Each number is 500 + 25 x the weight over the matrix's rms, rounded and kept within 0 to 999. Layers, rows and columns count from 0. Numbers have three digits each.

# up: layer 10 MLP up, 1024x384, rms 0.0789, rows 830-864, columns 256-383
# down: layer 10 MLP down (transposed), 1024x384, rms 0.0764, rows 830-864, columns 256-383
# gate: layer 10 MLP gate, 1024x384, rms 0.0791, rows 831-865, columns 256-383
up830:520480517456500475522538493517480475520501506500493542487509446485509462507511491491509488484586447506508536464473534495469511502551499500480505441493477492500478535553449515491535501477496517524500510484530493533482570518506514493468514518518474494465517513481473463462499493493472532512484473486548481491534534529435552471526500461530510521500502480520529524507555486483500499518519
down830:469485492481485516466525494462496503518506495523499492540467501511498491477437481497497511484554504494456455507485463484521477494529503520551504546500491565515501474458536514486458515532505534490504513504483499513471507499500528481543475489527517495548540492507481527476498515487484490516541517465511492467509494530510526524508434519453477505500496521518541509509468489475443520486493
gate831:480503536508543485503510489515533494561514487524486520522541479527507486490474511523503509522473482486501508457500475525527525535549451488490527530477526489532453447530481519498531458521471450556468494459529489504480475478536511460454545491530509448506470512494467515466496490551530507545490486530505468524491536493469526475475527480515479496480489456486483530490524491483507529528473
up831:500515453499525505536520472451538468483507509482474502526519456479474512499515525499527500483484451511512480525481498521512525467492491495521496530493490487468488474520473511505545539472499523535514496508512498523518498527509515503500515507508493525491492472527460501486499445490526434507516509476486503517499498480499490514504503526484490456474531473515496503497504543520521540515500
down831:506476510510498511502515530532489533483509528499478500483456478509470532499516468515528482480557537430454516510514513522490495517485515516442517484508516519518517484476501483513439505452520510478512490472522477485481499494518518523515470528470489505515450502484524518489443522480485492488499492497509511489571547501459503511422504537486472524532530506471532506536491515551475517557507
gate832:528480505521503507500488471505475497475492496531544478525538535498519522526526483518513512519470490527463504447517495495509508492463512511493545549485520502490535489500531468500491549492471488512503542494470495504505531517497475492466552471478495508551504444477522527503472500504489513464498506542517506483503566474467530482478477485462481499506512516478509485499527465531492533480516
up832:510526458528497498529509502493504536546463537546530539471467511499504517503533528465482465517456533492533520527488561501504542506500487537493507495484507469476486484519482505548468505456495527519534469501507498490468515468522474495444541517508451496494509497479479490518476495493476479546450499462467541485509524551433509523481493496488549473512485488482488466508534493441483500506503
down832:519531548468520450488547531458503503512491508504486502509510509480462481505504501474455494472471506467517499487501463519454501523524529494520487499505507526473506526488537504532536524495474482465470501477482495536531502490484475486540504508548522530470558534492524474508447507498471527471485526511504468502473537525500479486478491480536494540499468503479476496505536490513467470522518
gate833:505510544497536491508499505553495501528530495562466503492534431524470497505474525549490463514526477474461520511497517517520523506486488431541474535499556488507472522516519499484516502493528486528494522488463494503537511549514499469488535525505436505495531497504443487515518494546470493500466505477530505515486484507513519496491513501486538458493479493469507480452511518481481519478531
up833:476503498534516463512457519521501481497531495462504511472543502518521491536512544492526507488532478479543541445471479494514456512432493498551506504490502528496505520491492526479490511514524505535499535507537501445507482530519489475486484500497479498456531522505519528507467486509513496528477553529533471518557500510535483425503440514522495522504516537481466522487462494481470565491487
down833:451491486505464463470516546503532502480484490530470475536500485546511489473520502527509470526529464516513459484462526482453529521463538523559461517518454492542498550444482521470521554525428498521496483491514496458495478541547528484493475517516504510514490470497482493537469494479474502520512459482504467505475515453496487514504505521487466523514507545487492533450498550466485467496563
gate834:493509518500506492531481525513535508502508501490495475498471518481448493496475509500482516489478444521513497491493560522538508509492528505482516497515554504445530489512516484546508463512530508480496481499467497453481518503534508485543508517495538492510492488522518535481520489490500499548500474508492473479524512506454567501445499527493509522494493501501514470497496514516498513486518
up834:506500513493478490474511488543528537492499483507494485539504500468484518548513496539500507466513427513529506526501538509535503518508493484550493505515449491468506460507493477535503485546506464521473511544496503512450524466510474520538544515500520488467517536490519488477502484512494509501497475490488494491500497512488509475461499511457513521523515496538476482482520488499517518514516
down834:523494478507496514510509470476475491491474518491501488488498510504505480445506478467505495488519549480487464526480509531474514517504515524430488532481495490507501499504553510481476482481518507514482480503503508469500503486474514505497497464503473492516450473506477480521500528486481528488526515503477490523486477495506481480502534456525522493505515510478516505549436575476484493493468
gate835:564482513527506506473504490554521520503525505504493527533518492502525513504516538502514490492489509496500522480485495547553488475481487519539480512491526532514517501516499513513493515511442521486473511510488510521503553511457530520518520496508518507519491503510483475487496468484463526494483499513523520488493494513472525508515476512488512505496551505500460458513467550450514515488517
up835:498516437468497483457485524500481482536505491503485530474528473505531537483489511494490491553496546535456523460498516491536499491491516527488474476543487509533505492476529546463529488477478515485509483533556533514514435513488494512503519448525504503482507535490448505509503471501495497536495507568498478485438540471527494520558524521494500531499556459503501502484521518454526527525510
down835:517521491513536505534478514469497515448512525478526484469515515501509484530501520525498499486494520491461485507540496482520513506497535504518501536468532420497475523514471496491509517522504508503529490547492540511488526499519509495504515526514484495491481446530510450489497494427489527486471449507531517481499496538539507521464528495513484487512518502492501508557513491530490467532483
gate836:523510533503520496489481504521478531523512475495486469513524484488513468530499534502508516500484541540476515482508476509508528510478497483526464469532520493493490520518531521487540476465477458483496479470468577518527513550449471505476476511473507500518483469477496483481459551515489525512529503535542466522491522478553524511506551488523540510491484432509528511496500490494484507511486
up836:443491499516497470522498499460534493490454507485459548539493456493464527498498481505478493488534519490488493455506514521544511534539442449440515512523511478509520520481535527462506495499519562488538511502511537493450480476513498502509496468447472504534502483498484526491445487520495482513499565474501517479479481519498497456503531507475514476499479473473496513481544485512522503486506
down836:547495474481499485506513476519467499482517486503472517541440534457484499503495505493497500475445518451489504493537486556497463536441457544495479490496494463503485516480511486461527543451540485492494530497510509504513514485480489534499498499511541478543484508510511545510513495505455537453504476460507507494500482510539503464523516494449501494467467491508573519363494500468533478461534
gate837:504515527483557497475503501498488508495512469457496517498492482498522507509475531511545462511519499489514504540541476527484506518561512499496477524470504477494508492524498496499524543485477456520527496470496488473485483486514511504464504504514488507513551513563507517546497520540528519517509466522486531503519482476498506531494501527486498471430520477512468540497468461513504499507485
up837:476483487497498507462500470518520518484507489478493495481530532498463510508453490486569548498480456509488482511472479508487495526506484460509532537501515527498541492473510491472472528506502496514506479506499520465477550476492472525503534496483497510484440479528475529452472559509478525489508503471494517517483502470493507517493473520481477479494487473463476522489492522499516532527519
down837:513521478513493472528466501518542459521493536482480484503544552510492524514483437495475492495510529529501538490503508522490537510502500519484499462467440499520517505492516526537494519507502511525481507493518504525491543512505481518549537481472488516499518485488491518499462520541487485538518529485471489503480520526499498486493519535536483522525513491481461511527512472510498505496493
gate838:506511517540487518486495500522559548548547542538504477522473532499503491513503513495517512483520464477499512485483496487504510524506522524552504496527538484489515490501526505535479482491491544481529502495502519526454493481489498476500486536505512494538489522467483492490524503552500482508509491539454507466473483497514532502513449478545487500486515487476494436497480503523496488520526
up838:498531540462502448483483497538503461508449519474501510472501506520511507475474525493513493522556484451483508450470467534496506519497503501500498536480474514507513528461484507481484495511489465531507472521524509525493538462508523492506478506547498488535520488451535496444485533466558513514480490445522476534543493520523480522483505571538473515503493473476490563494498446485530483517488
down838:454458495541473516522473523503494495507521517507552467502484496484497517478513517468485518507467519519527518485505536517501526538519503516508463467491520490460524458551478492517493528474484466497524552511508480486465473511488508527494487496487515494456537503533485489486540496578496506468491535493498465514492499503505509520520450482519511490509530502535489499491503492508465528594504
gate839:510497519508461518496492524493506454467481501466510549486495506504516500492499543505525539492500477530482524440514485522543533464485490510442530560468490526504481525499501484512513527544493469495467498491517484509510485496474542511498540553498510507495502494490501527485517501507503504508530458503519508495499442530527482503514475498530484574463557479522473441513508499466503527525503
up839:518462471491541482477470482459520516489523522478529521493439533526517527505506531479528510462532507485537488471497491522526499486502514483486495549484498520529483455502487482490477509448482506488508455525504493525532493485454495533543498545551449549513484508506520523510486482504476530523495478499494497492516507471446498511511480487483526498507517518499516488500515487508557531463476
down839:532494526445482463490472510493531516496561508527510502466524495500466495517532466541524507516491568493466500481463500485485468502530470503452517474497528503481501490499497531509521481525471514529485494513511501512521524493518495499493520527494534521530479505521495509494489493427495473531494528493491556525471500506496481531497475521479528498507484524508493476501490520518476495486487
gate840:508514518500507453517450467504505477506515506515500508499512502499484482463491492462508456506561481511496470491518502499500492516474476461535489520534500532512476481548515517501511478511541453473439501504504509512511506472487552485514503520516520492467500464468514487466567482497517506504563518495517406520491497508504476466517517512519505518467487484454516489493517490479487498497482
up840:494516442540524508492467514496506559499505492504483578515489497480498517453509481489482457463487496496509490514529463498532498513520498444510504501516536512497488528522493518488462553493518472494521509533503484526536499536505552473459519515504520497508488524483523492424497494513501558497524467523512513509468519531535514528462474503470534490490512494478470457494489485537475497513505
down840:500513505539495444498480527518499482511490507496482511503515498512525473475465497503500491489453489512529474502535473531502516476458477472483537530479508527530521503507513508516506491477481480505483464502522528489473506486513487460519525448524508527485509479469484489522490481504523525488502514521554533475523474515506513473541491486563531498541533505519503549530509489493486494516483
gate841:510476496535492524488461526499491483549512531514489554458468464480527487522489521508491530482542493477511526457491459534474494467488508482488521516491489544535535534503493522485469486458498510498475517527479500525467527478515471538505500480511492557532510499487497533491497529529510496532492502503459512488536458500509497518512512476506489519484550477489480518473477474502479535463509
up841:503514484508491488496477460509499536515502496495471467501515515518486508507478495480478454473508553512456484504483506538510499499559507511517512501492473480509528478517509523484500498485515496552507469531505521498529488533483457447489500499469536502512496502547533533488496520511505496512513496532507470536511497519498536496489493543488438527528481481488547482528499494494522512509524
down841:521495502491491434481473496487498521521514485460530528528514501501511476498524519477457498499532507461505511493498476473545486515463520490488445502509507498497482505533497477518542492516460498510506510525520487473490507519480498503515490550530531511503499460501456483497453448573522485486489506512523530496470513516501510497546458463476501455504530493509461478401522494493520489493532
gate842:491497513464542517519488492499533481468496473470529482500508501494527474497482519519483463509477444477465543495502483517539483476544491487482527499487512526503491481545479509485495496428475490484534526489472493528541503495507504487532512471507487530514492529491450508469536513573495468532508475530532466499475520523494456524511486539520526536507456493487491500494512477477503482520498
up842:531504529484521463526513454477488505461460497519537471480491517496497485486485507532506510500496539453520538540544474524511485506523558484483542510494544469527485506488498521512494478563522509521519549535497550523482544522544501501480460505441496499493498487462513401488495476487518515550490551469535496469519527501531479488491490523504471514491472523509515504486472484485477479502462
down842:442506465472456558493483498515483543510509498450525488505510524497488476536521512478505486475478491517518454490505495508513490489527485523516468488515454501492513524471536486548523481445517501528493486503512495484459476472493511539538525525534529489486517562525444520472507503501481512501542485490518521492503494482498488531526482481514492530474479471538501500511504489480531535523482
gate843:492478478476476521498538488524516558509491518477519457494490485467555491484501525496466520501470524464479527525524526503510448459494500486499504498504500542520509507498491478443526493497461474498516522526500487527517505458481507491497424477514490483449494498480470522498506552534472498495462547543497468532493496496512517503526483480493536508483517508534508471483479481484475514492500
up843:484463502542516527460528455500463518498495531505466498493526480479513498491473505473526503470471507490500447463482522492499446477481504542521510472527493497493526483493506461506479467489511511482510519470484516485491498508494493461507499508486492485506516515480501485467545506519474489521476525507509551450472479474477517487485511487456515505544518439531516494492522502494511526480519
down843:513463538491517485485490464511449484497539503516468512508525522525487518497506511530507500540511529515467501455516489489484493499481454499484488494491554475511503506472476501541484525503452487508525490484442483541521516499489508470478518503486521513539510497515542534503492529448520520547529518473500507482485438462523534505503530471538449495488492471485472476526491484503512499537551
gate844:465509521521489512532495512544470494493499494476502528501527546489504488504458508477454481457502512521504463472477507524518491521494469497545513544529502474496487499485477496498512498529538490474507519514536534524487468514489499510498522499531503507509504503484458470511481538517551475514511462529482504490489504538512533455527475513499529519507412462525496516482512455479488477489486
up844:522517532516508519507522504476504486520461515520524522507510559525493547478540470508482463487545505498519456542501491502477503461484590471476486462472500498478549515541515455500506494536464540460482494502494475485463510491529492484478481502488455501536481525510477507466507497495499529543522478516492522507502518438504478482520471505496478466486500518448538527479485460478494488476509
down844:512485504515510487493514527515462524464507510515535476507487519465530499533488496450488507511485501461495431478485484504486525516487481490521482492493478556500488504521532496533475508515530475456501470503533506502517516549526497528514512515517457493496542506458505534513504512518526480481522536460500500491531496501498464564487549539500484507473465551488499464498480518521525504493500
gate845:514512573502514491510480495508486527550482474500474485495485488478519482536546519493518453530516503510494528517525524518483471503493475484508463493486561509498497476479525524544513484540471548455533478496531471508484504509487476485461516487509549522474487471505495481509505482515470446475469471515483483499501524526497551479472478505488471505509506477474489492478465499481525469525518
up845:469470512492508505487470532497518488498485503507505530479512498522520476501563466540527453556517516491509486521497480499495493506503495498508556510515531480489472505476522529510489471478580514476530500539522549493489504495475514535539522494496473499475477497528489527458502478481479438507492518500504529546471524521480540507459468485497485489443536502528477496481500483481494511498460
down845:539477485465501492529511534518554503491540466484491518489523514554469496469454509521481497493490503503473508506490470494481514461497528506480513508482460509506514505467491450514484480488470492483472503458408510484487506489532482491486562449494515485437503496500469511513526498517505506511521459501479503527501500469500495531508470486498451461475520518481526488513481514482436504486530
gate846:542518498500489539507513503502479505485486475527471477517540491479464494505488566530488530535484514519539516523491478461522522493475505529520504509463520524495501528459494469493465499516523505474472522515519483506501517499512531463501524488510478492517517504503460529483455506531476491525486499493486575494476514500513500465493517446455519481466504476505511483500526490510507480488480
up846:462515416504490522489531532472548526498536495525486483498476524509511494517540510530477520483543487524549480527484478537477516503492503479486496485518520502541488476481538483516484518499578494501492444476508464489506504482454495474508488490492485573496498512501487489488511514501551520505511527510465531485536505484568454492535517489515493435476506484459518496512509515503503491473520
down846:511479508457518475509514490471517523531488525477496502491520535515527498520533480504486455530506508536514465449523511506483510482463515484467511502476477501503535459511463482519516528450515496492484481493485515544489495560483484485553525495483540517504460493507482502483506499506500492536482494538500455446504502491505504502522487531461528544528472518490501447488499492487524523505523
gate847:475512516509481458508456512528496527496578512480487497474499493461528522517507464473504442486460513471466530473494506493528479516460510530535475456505541500492503537456488492491480526536476481461490528486490486526494506483486480507508465488483495479500470461519488484481505515488508498498469486473513504503519494529533549511467529508471481504534465509463489457472471504456512501499502
up847:534479485475476498505482480450538440480494499508493461496544507536518527512507512527510507509514513513510528499505512529492500505549479507453533497471524460499469521511521533540536508484493507511507494508462444482482491510546491492514506488519511528501484504524508536512514477518503476525472480510474430492484500517447527482479451467535500500472495491525514503525476497464516493485493
down847:465557512520475468520494521521492505495491510512519523511501485486447483525508485504473497507527495461536481489454469472499525497501522493560510486479458457515566521494477482474441495518491469481484507502506508489498504488532490518494485489492479493458494529477477549492458509546518514488502531488518515507499496523503475492527496538549511519453497546463543514441477501515499505504532
gate848:521474527472488511535483494509468501495467501484505493523520500487557497515484522515528517497487507489494478529494516502499500484511448504505497584526498514506515452471486479514520509519527469461488463506483475512521475517518492504492560500479504493522490498520448502530493544587513479453508558530481490545493457504506477468556509485496516498444499492511476455475480492481500481475498
up848:542503522524517483505502530508485525483522541497460463508504500501520481511506457521475532507477572469503494452471570540485512466487490472508543513480522434522521465527528491511510545460480472450463473538494482514517517530532427501504487489511526525461467512521510480517504521474528466498498495520476487554491497510489483458496479502510489476491498487491528495510536483511539493510500
down848:473505517504472499594468558491488447518483518482535535491476506484498536480458498505514508507459523500510516508512460519480493452554485503490513526503501528497514514513508497480486504476481521443483535514531462480538521495506474506485494478440521507485492511508485521521510499484523473519485536531492514525512490526484467529506493491505519473484481481491466484486497485509470478511512
gate849:546509518520512490493506509521511513493491520521480524506486491483475503500497465534520489480509496476487457497519543512474524492543460495526498516519513505516497498504533547519461548549453469486467538513479526558542546497550500494519529515488507478508513531520512505488468469507516528474511517509511521491510494514512492542501493466510508449494472494460482463498545513538519484528498
up849:533487549518537532490488472506462517498445488513510485487522480531492492499492482501484516473492532485491494466508530494495479489514524460504488486436521543510497556468515531506542476476561497493546465500493541455513469484503469532551515491510499475513516504508480485496522508470504504445478510513466467488493479460472493502527501504490476549488493492521517481504501493488500550477479
down849:504455519483516539494510484488556559507502489511449544529493494493540535530492520503545513512488466488517486502486478494496495508487513526524435448538507519529540477477492542451503513532480485551492497520538510517473506476489480496504519524482520530513501501496474473507514507540513453573557498467518498510473501483553530467514504508478511493503542530505478497491511551448477503471484
gate850:467497540504507483495455521487491484494527488476498466536502525514527488509464507472506521507520475519534569488517507492532490513512500467486517514549507534493477514569480495530524524471474516480459489516486495500471537483487506501465526534506527486511495492506511517470495490545456482516505537462543486516497484459520461538544498512512507478485469500556516497499487413483514498486536
up850:463540511504483496484506505512538511505496503498451525491520490504522533492504448521490511500491488516519497532489529500510516494512488530506559481543516504471501491507513534512543542476481512522485479546491529524513567447523471502482525517480499496497502543463498455503495512492468474468520551508521529493478548459497468491452511535517504489529530528473500521475467524529474540486496
down850:503497497518517472514488513554483505509505513442507527496486480475541466481528491463487513510474507516511472509478506496527524498463489524536480483497500520488472576540561552521512519462550554544503493497577483500485474490480514469501509456498551493495531511492458525536505482476498517508514540521500531472513488489482520520547520508514526535485535476543460456560493502525462477472504
gate851:489514517513515494461482521509523446472514470482507507502482502529531489552519499481496473465484523514499494501518530525505519521511498522480466500511512509481477496509469488485491531491502522509494487490500497536498496496470500510463487505502459529465488420514494544496460497480504496505458487508499492488518485547495512577523538482475498512484478531516517509490527522478466525512507
up851:513540523493512454516475516504524506505492487534489487523501492513474527463500509518515547453497468534482537540499526522467501496513499506480509506516522537513522522487510504530541532517522503518491487458482502472499534488472520496480513529499476516537500456475503540517487496481516508515482515493495472493541503453511501524528448524484489479484510481543495505500484520489468503518514
down851:498514524488471522511531510489501483468485522505511477501483531509502514441489510459558528519499522495484479552479493499475473506440484513481514520507503504489498488479518492480466505505521544495522534484535507501483470490520557551488513477474448515499526489471489512508492500433493524505517526490474493500517505472536499493503511506512514509531463515508499551440492516492513470470507
gate852:495442455500505490495476479518468516497488481453492495463507537460498501508525513469504471525448493532540529443459497494472499544475468501507494495541425500501469475460488484494472503509544504495514514552505439509462488488478490509491512498472514475514507496538475522499465474495502500471473569527520523500487522572487514474512498484535488481507504489490466528468506495454494529500468
up852:486457525507465481545473491494485497494460509494486495479513518510486490461483503481518483461462466521484525495511495516533478480483477528495481471559482500449486484461517469524488459521479509479512474526532483548487521556459524515498516525504518490523511525516509513460471505496536539484448472515490512477487520515526545438507503514533503505513474510485511486514476468494495444493510
down852:481490487503488510547489483483490516538503499472504490482506532478494517466525505496482516520457528468514502510520520513523533536448515528546493543540505555520501521560511491477511496488504513504513479473530463490508510511482474476469443534525520459499464499522492522535475469466535450461453498453488504530521560501496504481482487513530493499570545512556491494509513438509499461507494
gate853:517481483497462497497514502458516459485512499497544515528509526485521530491500494515488503524496481497496538514520498486512512539513476486518498485491501528457503505499495435471525518572473487496454531492495500529463493547475487472517510483464496486472480516483510491509483541492517482455463493497516513513429457528503488528470521509515490509523446503491500503488498504552509519453477
up853:498496564475491469467537474501479467524462493495548510515470472487479488497512557458533494534469486499477509512502511500487519477520535496522502522471511485487441457510452485469510501517476500470482473534489488515498481516469565494473471495497518508523507497517473482503544531524488490469491484512440473489498491498499499530562519523546499496495457527516487492510533470513510480492509
down853:511547455503493490510532498456478519484502454520475523493529518514481502506486463511482522456523499502526457533522482511459504526529445489501537451478518493506483469502472474515502490519474486497419537522478485518506527494461476538519481496486518492500490498513476472485510455467471524477504483500501473484503544493504524480456528485504475492533533504514489478569498477516493524474486
gate854:547538467491467516481528480467478505502502482445484541525543505471524438511499559499535487514511480493507580531489496526497498544465469547492553522525475482508481497500509500466490509466486512507455562490477505515471551495509500505469485489498517524520515578484485526479478497534490516525482497517448513474483500460482518490472517511518498546487524477515501506515485475480505510564541
up854:495480504472498513464511484475533488520525520523438498472493525511476488473537505500500494448500482474524517505465492524506521485512506496471517459464558475483501502503485519550524467531463531501537523489422505532525487501487520493491509506520491544509482482533494480472480508500437440507457467496471551494509465493489499470476487504477480527497470485518530501518530503507474465489510
down854:502511520503471464468494526479488484500481473481499518523547494473475464504523493489506522493548489509493532510509539517506494498484497509491506491494503517511544506481491495510486484501501516533428489487508494481466541507511492511479488553519495474530548509465483454517520489503479559508527477515530453496518495504480515504533488461500525515479541514517546470559517492490539493522498
gate855:503486509513494476494473496534544484513482490472549512485445452472480475524530499483477502497496478517444482482506524512520518480485498504512498523488488492470496533511469491471536465515515507506510485538479492480512480506484541528525476499523491464504478481468460580497470516500522487500509498484477477535476478572506490512497520524540514508462467439493492468494490496472520491522505
up855:544525487519493446512498459481534494512527573488489520495527518529491444480532513541518517488494550524542446487527502539509511538490509481504536480511519529515496516511518489488488523515477429527500524502505463478484465463543501476520521516522517541528497455477546542497534450525534527519462488486512514479573459497468537461496463452486480510512535510505504475505551492504508486479527
down855:529530538495462439502484482502450509487520511464493510490479474494545536489524500498513481524535498491527469497461519487461523507479511484480524502487518502521494489470481537508499469545546481495483477485468470514482519452526490523509509555495503488515517526493502504490510492519523486522531505532493489488532460471534503468512524485496479565495493525507499472528515494480521522498501
gate856:502502479534518476526477479492519517536474518484477473487518467510463511530501519505477543485475482487485492472507528476532518493539475472512561461489519508523488499488519481448509486531444523487557523512484504485503516471472517453478500473467509545499469511499453561507487480551522495511479483510484503444507499487479549468531510561482435529477475441484538495460431499469506472513489
up856:511525511549447535520523498450468504494475506483536538497514487494523539487443498518501497486493504536487471529477469550463442496481521536517463450492510501500542469500494499515484487464536445453512550506545498504451489558519486549518476451527491472491495517467486490452515485490495472484485529474528515493531533509515485475526526497465497460514514538466530463493541468460526496499527
down856:526507472503454498530500476487500485508494519496512524503472482517492504467492485473537512521509520474490430485511482509525510522442505519475483466471489546499571529476483520498471533504516477490487529525539519478511510508524526458516521471507497472560506520479495499465420509515499535465489532456527563509487502526501492522500533504512507475507555506513480474469496484467491491477495
gate857:523518512545479518490471496525525496560538515508488501498490490450486493526492500457504491506486443524508500430454523535537523532483491505495535552496502482489549510494536486470489497492475525491489473501521534515519517488507508481517499523516500505478505470495523501512495502515495482537526465504534504502492481494476470491477513513499517464506515439484467489499503517509511491483476
up857:555483519474549476481501529525506482520515507507492474493485488520548521505538517550515543499493544525503516492510495479531445543445476531483519528470485519549483526473476506495538472463490502488483504512526479486516517503517463524538518496452481462493493537476524507507485476508496485482484491464549473484534459507537516516518518523488481517496481506524493493510483476488486520538518
down857:519502507527509444515490500524516511513488463489540480468526490521501511570485478551490522462486532483497533500556486512550515492500495525496464493492513496492498470523490512495480489506501502511527519486500507529516494525463553531465479468527515527492497473527452453452509465542505481476493467549473500478560529503552558491495477480463511501527546509530460499477528517482485483528517
gate858:472512470521523536497471530491477535509520494539498510528500532499522555527475535522501527501489498509516524495499475488524514541483472496483551526477506508493489485482498471478475468501504515485524478538509553525506508478536464507501471498474510481438504518532480462489485488522482536500510461489516487510482543523495510486498507517443487506494511458511542462462528469454460532528499
up858:476496482439457496475498503480517503519468495495488460493542494537487449505464511448508487508495466534496471519497470516506499458539494506481506520529578482539505458483475537515491482497509492502567505470482460452467475498507484496497491497525481496504463465500484507514501504495533487511497543470492555486485491507484510496457456499511494471500466499479496550493483506473508484488502
down858:481523504521493513541524439480500504480544451447474526488476525483535527466505528487499503522523483522534509482489494530452470543499469495497521511535501494497525488507479543492527510553490473508502499541532464484497510481483482511473476523528538480533505513473519515474500495567487488527573491451521484520518506471487502443490559487521501529517512492500496482461522488468491532531442
gate859:525531496465496528504485470510511478491461496506517463531487516504532508494481521508494533493492479456510524498536494545546500516481515503480473499487479468500524465469500494536472479540462495531521521531476519475514488466500512534496476498548448504528491527458493488503492502550454458532528500491529461488485538539488508545457485500465452480468488500506475454490507506493485486521508
up859:464585538526488515480545478507535500504484495472471502496467515465473518516512481474496415520494526455474517502487569460490505540518455448509503497529498543509502514520499542521541499558434493505522467490474515473436513513481463536514492490511507463500517504506477476535480504514539491516517495494488468550483521505514492544467492539510486523530493482425511527487507488499490502508536
down859:505483489469434491507496470493494481518497523531498485508547482493515559538485500507497546524492558511540480503516481512488526495479493519531513503517518493537539469500544477443430518490461500485507536489553520473511453487524508467495489475461517526473516504526495493508487510491531526525519501521559456461485478474511465517473543470471485504501505503517460523593509508507536495457497
gate860:496448480516476518502493506522566482541518530482524484533429492475541492564525512475448493497475494494501524481526516537506545479467504495538483498482493500497510484517478489521490507537487461509481468507481452482507504559480451516484493488471498445496550476493548503498518483550491524503548437524514508479519489484494523512438556471406477544461479492529490495473520512519511465492497
up860:568476494511499464476506493541499479486457508495446525478523533496526514473486493503526508526546478488523540453468490447512474511463504470478460518463499487469480499478522508467514499485458468477510474433587513507506500468458522494516465477481505472488479503486496505454557521508462530535525584571534539510513489513478478490513494425532507503511489489466497495518460486495509503443481
down860:479524511485470483505510511499516464541509476492485525496496468513510523489515473508505522537469512516527470467487537514497482484494480525535521505458517533517546562498494484459566461483499515451501523490531494485458493508475495528502495498485481490491442494488531509514514506503513509508497519516533497495451482526547468522442489495566489535507485494486491505533472480508526483520503
gate861:464559508535506538528485488524525519511519494534517478515451516461526481507462523499481468518507549494499468503506502500466448477536495488507479530526507517525484507505500486534518558520468492488511537492488524533493513524473523485478491502533457492496506499534485524489528492489543535463516478498508505519541539479535518488503511489485494517501508491473481480470472500500495520559451
up861:503508520511484502481485515516495497488515490506509558475491506497520451506517461506514543477503525511485506510531491514468509501502467512510467513495482505565505510480555490566489519495513462505501514553485510532484510478516511512466485512507485500468511524510528542534500514488513491478515491493488507536489501495545545494506507488486469489488472536496457455499478506487477506513465
down861:478511492508467519554503487500494498498513478521522471516480497474565485505504531532509526506497504519500467532481521489496492509519507524485519502520515472520475473543524470457554508467515496501482502538513473489462553466501504526474463481484498504508490501497469535531538510463503508500537476511486497515487493524472495514510477473527521494535489506457497535496501548485479549500452
gate862:477518543507495534526442508539530478511516497478493521481479548487516482512475525492466528458464534491501499473520475513492475543518433486473515530505509490469493514523466504488559506517536498480490515513521511513520532508495536520537463505502520476469496520519476491522519500495535500502546499484527474548506522525526488524495486494537510469461499495542518484494503476517490540509505
up862:481462469526505495480485493511459505490545485513492509543502466543490520478509532514453486478514530514506494493448463475495510495467530475511509487537540552507461571501476527519496481481511519470492476544483502507476488507473553491506525487500488547484516508461500531496536483485510499520492482521515458470536448511502548504523489493464487486480481495497486500485538499451470492506462
down862:531520504509481508513525498504539541475540499477483512508512546480511487504555496468442506481500541497486500455498503522492456507524471492480504469495498524469513541498528519512512479480533528505492519533553501513470497514531521474515487488480485521487558496533519496507500502551535497491490505487560487503477546495511504522514500451532508490522492494535524511511485500525497488507506
gate863:508466522474463510534513484517530546524526473522488536502499502476523515587511484522509513512502539487504518472461469509565495434487517469491490487529524513529498497497453437493468467542507515530478467456465474526500491489500509503516489512499516488518477484491460519488576494510495509531507470495487491563470525512504538490465530536448520511499514466512542529457509501482459495480483
up863:501488468500472542464471487499494506526464480472480511499473436514521498492465542461525492464477522504492447460493532522492536512472499497490510542517499486491505465520494477487570516491508564518489478517526505509518511459464503492492479504466491476483499514496481543488514503537521494535454512529494496488476484480525501471500493493516476524488500468499538482514507527515506483495470
down863:509523489502498506478498453511477522492527512491516504497497471503517482510487482498519510443507503538542503493476473502509550511511501460479467534487493505502465508496537515481502486543501464471548502494533476531488506492509504511457495493476478483467470537457472506506534539549456499534523503496522497500520515482548498470502500484463483491505494505474491490409497520488475514533497
gate864:496483493525487538513456487501487452530513472494532455500490519461436505549488493501502496558541472467509480511472524477497510516493544435509448502465510510492536496567505513546494491530468491493454485474514520499426477461495509491514506513462524513499514528508485502509461470556491519473510442476514520524487488548496477530491523455469554524477506498498493429501491514486499495511482
up864:482533501515499509446522518548564532545454514530483481506536513480474457475529483514482503491465508509462523523498509459518484483497529475518501505496529506527490501512454512527515513566498488536501487532544509513506488457485509493474510526447514526471490511490514506533445485505501499489533469490500533531485508475501471566540490454472524506527464543476490524485518484489472461481507
down864:504534512527514497529503470520485473472506463541492520524487509531499464544495508544558521466479532506487498501476527539471520545492508504523494489470492510480563501502509483508495466439525508472442535462517521503465485511550497528539505476481503465552496525514522516475469474497485477531462490486511523505500507460518495516511462501522487494483504521485457523563507521508483518537501
gate865:467515492474533493483463497518532553504504540525490531490503482497522466515488485503474528490476482460501515455435472538507502514551470528476506571495493478527517489485516494501498528510493504542490460428512529506471501459497510486491539531501526507524499504514470498495480542522518448491498516475535512483528462507501538477525529557488497488482489476485487509477462489514453504496471